Weights of a small transformer language model.
Size: 8 layers, width 160, 2.64M parameters.
Architecture: LayerNorm before each block, learned positions, tied embeddings.
Training: a variant of SOAP for these matrices, 125M tokens.
Each number is 128 + 24 x the weight over its row's rms, rounded and kept within 0 to 255. Layers, rows and columns count from 0. Numbers have three digits each. The size before them is the row's rms in percent of the matrix's.

# q: layer 2 attention query, 128x160, rms 0.128, rows 0-19, columns 0-159
# k: layer 2 attention key, 128x160, rms 0.12, rows 0-19, columns 0-159
q0 075:093157133106154104143148144161148143127127134106111106143138135145157133122115116127165129152138103108094122135104161104134098178136128176122117186135098097118146176083128150134071104141130125105127088120122150151135144125164191127160129121185139141170139140119140141092117141107138102104147102110107098145136144183113121108166100165130118126122162129140145147157131116092165123150130150146098147144113070158117155143134110175167095169148099135120115127137107094162138118125125124
k0 071:129079128139127164111112123116104125161104140134156121131107122139112140126141158134135155130164166153200126141145089141121173095115142070127159101125180179130098055132133088119115147136108123145129146155119107094131120134136102127121141141083143151125110148112109136116160119172135161100156146168139159125090109096128113151085145131137126153167100149106116131119124095149056104103124114132136137141119172148154110106107151107121130118119148147148131162125158171145114102122112138
q1 086:131144075099159090130106124141119151155118116179148124096120106169091136133097138124142103089151120143141139170139089110118151103074115090128137090136134161107147128095149127105115138105157123114174073120169115108154109112153105110113156138085142141101101113078084177099138095148144149102144142156113134103095128122125097130108105122174149085089099133107153145166109122135135122107116139107134148134165153107123101147171131109128134126138114144158156103110111126093108107116117134
k1 078:131103156161112180149116141114084118129095084103107151154149171094107099097127126152083135163142117119168111142125182075145125148135167172130105197102109128117140137168123099112110126111080111079104166131118126137095125166088147151112097149127141115126110137131159146118123151114115140156115119108120134113115174094095140179165136115072128176139109128134150131118121127134116155129140156136125117124129138126144161090089116129126119127155107125115116114147115113158148132161155111
q2 085:133116143112091133060163134077129170185114111155115152102076102078118144130138093108125136108181177116149105079162173127107155143075133108158150154126149099152150148133139101129124098141133127142107129126141135125161131166090136185145137148113114127120143100116124143137113152116174161159090140131118184168114144121103127142132133159118111139154136105109141129130135146154133160125117114125137126151135133110103129114134116131146143071102116108106169118161125131089138142143142120
k2 079:137131133168133148161155109155123145075111133108109122126148126122138125156092128143146136138160104105139112195134123126143125137162132173102168180124100127102146149154123139141120147120149146104141153132129101088103127117154156089121119125147132168149136159145165088142173137157110080121146142135131104094112135138118089131125133154137153133124152112154145147123177123180139119123121169097120153121150133199190147172165124140127117161170154149170103130126158147162132121141145137
q3 084:122150114174111152139104091144111141132111139155107126134150105145155155156087175109134157122103138070118157103127123114121135137141138120106092118134126152132150143117135126133087112110139147095143097128161167163098146112149116099131161090156124081119099151157146106132126181135107155119132120145146093097131124140108145194164100125182122120093161143159081111110138071175131154143120121151112109122105144146084141128110097098101148127089133156132108171128118151138159145147122148
k3 079:127131138085150140107156149126109095136171129128087097149114109131073060098163072132114097150162101151130148140175111120127125133138130113120138152087144095141105128119170107138139148140125122136106160098117123108145146137096105178097107141105134156151145137111128131137112119113139132173107151091094121142154115139142117105113165147108130161182087140105134142113104186099110106107159164095112148089161109094143139134122160174125122137167134114121153105134119122129101143149142099
q4 090:121125123139084139098137088127080129134141187132126145151107117107139177139085122133120115119113148102120113091093147129141142150111134135106127179134088121128124133182094153158167114146118142158072129093134113096152119125147120161137144112131108125101100140181141092151148104117146127192131140164148157141144117138125144143141161123159125121122121147138094150120184198150129130144123167110153116110124096129141163120148138129089142136143133142087149145140135167121153157144069126
k4 081:132161159106197145157124162165127135102162110082107124125102130140117076151117120094128164142161092096121117155138117097137091130123099119122105134094144112162143125091132152164108140125120090128189143150124121141117126093107097105136137108128134104169170128107096100113110105128114106111102122080113089104133086125097096144136130127103119119140128098150120077123074091089135146126102129118115114130185115145100131156140113137149135120100138136127095146113099112176112114119142157
q5 093:136170133127098163110121109110100155081140143131109142124131087125119144100069131143107155153085146071142146132115178091139140133140089164102127130107117096145161147165166121150151137147148146155142134111139113124136117116138119141135129078122111083131081143156132117117124131139107082173116130166141185120191108131111120162139131155144120131157112147134090140109131162083129117130129177168109119114146137110142144116139099119130161119115143118117131163163075169116139145136112157
k5 091:119145136151155129142158166160090078106139168099130111143100133113132110141136098086087102112141137117115151104122086122114120128097174108140154117107113145154127124099129149125124130102127104095113135137093169151104120115102088091136135156138137119172145134145115080155124123103145149138125135081101092096093085081123136135146155103101132114098141121143132111114106100161164144133131085074171103101114096102106137146130152125127122145139115111146131161071175103175108136114154121
q6 089:148094196094097098110134100121127146089101154120137181091138110082148151134157104156099120100126131109132080146142145101089131130125157166156132143130104177153113110135125088151130139132109133102118079123180125140102119140109124138092119150129101138122144092122072144115139083126128087109083139159156102137115142141132131124132138153119154123161158106162130119120134125129108149130103143156155150122143157153095155145164135144114064149113124133089142130115099109085160137137113112
k6 083:143166092132097168109103128114131107130135107138103095153126134145099102131113163100163170169112145108110167082116139168129113148131135089106149085132123118099163150184108142151131107119146126165117138126086117117155109150157122114145124100153134128118109138138186087156167158156127145145120111103117175114124107115108153139100139102141082151107117128111134118088151116093123115111143110063133126137094094126145114103094095096144151117073117129109119119155130168146112149127092143
q7 094:141170132119071144073137128158138129127123122124083157111104105136155166143114096104125139131107160109115122134134155108107115154119131142109110183132084103139128133163131162134154100149102116157134139144103095116115127129140085139113166093130083119112100143193121106172120127145133154150100141161133116114116095100112139180143155111115106151137099126169103092081115116143122146139105139135151111102139101142086159152123104133126126100138139086086106137132080182144137099161111127
k7 090:104132161127157093146089120144103116113126153095119120131118102080110095122095123106095118103142083088111109099133122116131124087130105123090111088099149139125142165093144118139090131112119127087139123081126171114127105096122121150164115104112117142170113138082124094090123102098117075146096140102167133130140107144109095082115120122130119103108126118108081101118161134111150081128113143112132127105118108116141109130144151096115175148100111116106119110099157086160100152079092124
q8 087:137108092116095110097100103107115125114154138133162133106127132118131172155152147120143088126126080101127110096097110122080133154097148113096167096182158127109136132143092129182116133152117121127078086113134075091136182135139107152136114114121122129075152090153159136119159165167117125124174116126110143156100134143130125148139151121127123139155116149176126127132127151082123169108146128147141156130092081137119146156156132124124132124119110114091126086150129145105158139168137104
k8 087:123125179097123163138180136129079150121115124100066154112128108113146111142090097100119165135162145101125086133171166104127119114145099150146093152059094124145138109100150111116122131144083130148172150140124167129099094148109143134150152133126132119168130169149119112138127105138135106179073109114164106101137128110106107106128149137085138135121132107121104106112130118174113142154093149098156119121153147096156099135152139126105151119098150116135128163126118135149093118116106104
q9 085:118153102110160088147124142102079135134131136115104133124089146138147134115132093114144094131129124097122143139117157139128076156120148162087144085146113075142116123142168164155126163138156112154099162121158147105179060125132126110105121121137125120164084114149128106102105100164143162121106110145095118144149119178110130135121150095154109131122121110127077113128164103133129090136123150124136116110150129093107100112083124122132169150144160133155135115116092128152109107117176185
k9 081:151126133104126149131107125131154090119166140133131112183103148123126142105104193127110129115124119131143154134075077108132129118131128094151125107110142159146160156081112100103132108120132136117154121126074109153081170122119115103109158132143124126091128177131123140144141124108119096114089136120146109111114109113121123155130100124083144134113099130132147150129101164120069167136143138082108103129125156139165113173153118091121114134107100165099103172124178111133127169119073096
q10 103:134114132110118107145107086126138155131060132172173138092137138120128101141144107167106111096116131135137103116114128139150163127107125080144128129159162109130155109103108119097131142120088149101092107105158115156119130158129163118092104148133139135079159094101114156096113154142097138128146126138119131128072159152147150113170119142117148094141087105149151103127129136169088125114134089179109121135131163117146148126141095134115089100119067125151142125171111103102165108148106103
k10 093:106114121109092128106168154130154146137165096097103112124101095070137186148144081136105141143159112139124095133134117120114144137103121140133116120126096152102081158122162123160134099112124112101145119154096116095095110105102097206126125141115154163139154103145117105133140122102130110154127140124164156104115157119113113124094120169109131182129192136124131125130134137107159136135160155113173138117161115123097120148152154120153137121107172113157091123154116182102129129144146105
q11 075:097120158100089141101183098127125123126132130106064179103127147083131137103139100135147133106103155096133084076148150159155158116128172117109143091116097154132106155124150083141152125122132104119094134076116105127109093138097125118162084142176141153120126099121120109125147136112141116111105162155114105173130111096106136107120158135127145128182142099154135096104132097124110134165142140151095130160104128137116134131140144146147095111132113133124160132170106100088148107143147093
k11 071:145165103112118137129104136126174148112131132153152106108129132139135129146098142117088150184143138106113148150144124083066094145138094109156143150104139128113167153182102153134125132158141131129118150156157133103130100119147130150129155120105104111093131135165124089097137155114105128151089063135089134087164121136169100150122114156126075083124112145163111163107165135100118137092109127089152115142116120101154136135167114105109163115151138128109124139126128171171104135110100143
q12 086:120151107158167100128135166161115089108114153117109143206122114156086117104154156121132128133155099173142102162138122159134068130175130133160112150142175127122120128096093125124097153093140196121131180133111138092121124098150126151130134126153095125134127179103107151114083112117162148100110148118129119112105137126128140133152117080141101132127104126105150139144118130123159123159130124080112104121125123116181117121066153131112147107140135139130141139119147096131104138122086143
k12 082:140092126098149136182107123070126151164143107140149098055143149133142152143127159141135088128121126123145131106094094133152169124143150139120111084140135151127126156111179136102162144136124093118118099131117095153135146182112179080094134159131155162121100118120178153127107091139080112131145089111134103146127129157136112084129096136113152154114106128158131128156122145121103136155128144169154180159176125150120121136130118122118094137121136142147143127170127119126149117144126094
q13 088:136136101139149105140123158146125110184105135128172121124135145182131134142126126123089100136127101156149147143086120155147117110110148109142108082157148113147129179086118141070116110078111164125149157161124158113118157091139131071106132133102129088168122134089167137156108159110156158136138138135113128149131134141110113148147096092122131114086148113121153154135120126136144154129109114099115091119112147076111121096151102098107129126148121124183124122093151103163091118110080147
k13 078:075035158116109114117136127114119125103109092127113094118119118122118127099147149143157132130096119123125120114141121141141098140144089120114132148137172120097127074125118101134146171160141125136092078119133110192134132141117116174129125109143125177088127114112109162117140086145058131110149133092108113095122152118125138111113120153147156148195085141123106133146146147134087114137133133181118146156149129136164159129072140136133118124122142153121128130157132129106151119157125113
q14 073:134142149132157101089148090115153130098081148144138088133102134098184122127152097113121143124151145166141068141158097120109108110107173173134085173095151103141108133149120120118176152167129162084174127124111132181132130123120127130132123093123130118115141128078130177111143129134123136087120109113112130129144144120106123099118145127131113161116131105149172153162139127135141145116155133186126112133146143157120113149104084167136138129156143096129126157160177101133095114135159115
k14 067:135113094148099114132122109138131145133139102106153146085172144144111158163124159163146072104121104125126143134110118146165158141136136067145192112145103145048146122115133108132098096106122091127105142115157102125169135153158140115141121178103107121117097129139126100167150173154159121160162126132133168134098152148165127178142144137127129143165136153136123112112158155128089130110120104128111159147094120118114134142173146133112088142093121135155137110104152142118143131122090145
q15 082:132052128142116072121139121134155162120106104141133106140111131121162161164123139132081091146119124152124107158116104111157167155123126137107102163133131108104084097100131129115161120159118141105127125147135094158113159148118079103142112134128126136082099088124141160149165109122109118114135141107146124143080166152127116096115104170120122128123166147122122114151122072118097127085134126159134149145146179154104096149090168105115099128122132148136114113174126092114144115143159083
k15 078:138166103080113151130112062115126078141121150117103127116119151078094144114129104141157152113144120095136108093146119157126102088096115136111103106150121144103147146156075093155106105104130130125136113092103104120139108140129139163130139123118133144122160108144116116128137170116155103145104130123119122117137120109135145170151125126121101139153087080122122111066127188139120133142139144118076105101113059117114158092141092151106118081089147118097139109115137155124126128109082133
q16 079:103105139123126095154121130139126117196115097104145132138110113095140131150131131111125123139130162150137115118162173156137179113089084090163111118083080102145149095141155119087139104113087114114130133085148126092094129132131137122112140121104107115131127144116117117125140099123150180145135181112122154169191137117159135167153119152104122162095146149133111161135142184162138153154121092143125105130112123118087186115123127128099153143104157116131141140150093105104100117114128136
k16 075:112137116099132138098108101118156161092152157112094136083106101153122127083130118131154125115138135111082122150106092124138117131179152105135126157160149162122120160120097162173125123154114108165170148187128108157156137130145120135177134130171122128121135108149144123132115094094098123120133088158137143066120124127106132078094138108153136092136126150112132104154110108131148088110114175144118160116108160153132120114156158130173117123097090117127100131091134162142159168103135128
q17 087:083138094135156132129129117134110107103090139090150140157068128120094142142116155116105093146143150135092166122106173140114106112104154111135140166119133127134109145137145146131146113140127105149165148075115118134162097101145118096128137129129106124135118153143102088163108153132186110094102109108067122113178097114120163126118129122150116096153145114154138124149154155155096136112109191124106074121136104124103148149121136132166125164159126103128116138128128139152123099150093193
k17 085:146168148136117121093135190152142134150204141121110103107187134148139124115116156134161149093088139117152126153100101136102128145131107106112162111176121106138120113126098118139137161102123126118111113203147133114101121113150155126112108122137132105139122152101135155086115131153078157140141119167150100120122112114144065141177119130107132133096095139132122131124074133093131132180135077121137133149124134158117112102121091106095139131110142129107137124114133110148125177087133113
q18 106:116085144116109120116157094131152122151110094114163092100141153119089172145166130160129129158130092152122096147150126133106163129115128094178123128162135127103135164091103116126156132136131127129120139130178121130100192155127125149137095150128154151093150059121136171139123150162116157130151143072138119139108198094137119111144112119109137152142131147122141145128143186153081149108126124128112131100134146149143141135147131126140084089125106134156116107142139084090121123113110092
k18 086:162089138114071107160108129115146160103093164127081160091116123099147113134135117118123097106142162095111083110135135125108107156088135155132122127100111116120118085155088100132127139152124125120110104133116087137133116138124120161148121115124113114137152112144111118146200098106104121129106132188117134117126110160084147115096152174130135099131138123152102111147106077109139090160128160187166150166124132117111140121118130146123125109097167137084156113164121154133107129162150098
q19 085:152101136127107135133130094160145132131086104154137112133115058125128131106159142106137129097158129151110159064128145106188141086138134113134139128156132123098130142162108158090130146119136180159138124143136146082097134137121145135144114105109158122095130138108140130096186117093138159170117120105106130108104131104166092134091132192187121153164112133161110117153111140166126139114119105115124135147101142160132122109143097123118125110065129117140137094144115110086129103136103112
k19 078:105156171137101164089110125120125140107131148117144130064108154160147132167085110139106127198124138138144113165138123179087162168149081139123119144123139140155150107126108097163122098145156123122119050088156108145187144124118111153106111143119097134130121144140123102127136154130089143090164122137155135131130133131114164126157111140103137116091135122105125114106142093112181136115111118121094146091110130108136162155104130136137151128120117093140125146118154169130085134144154134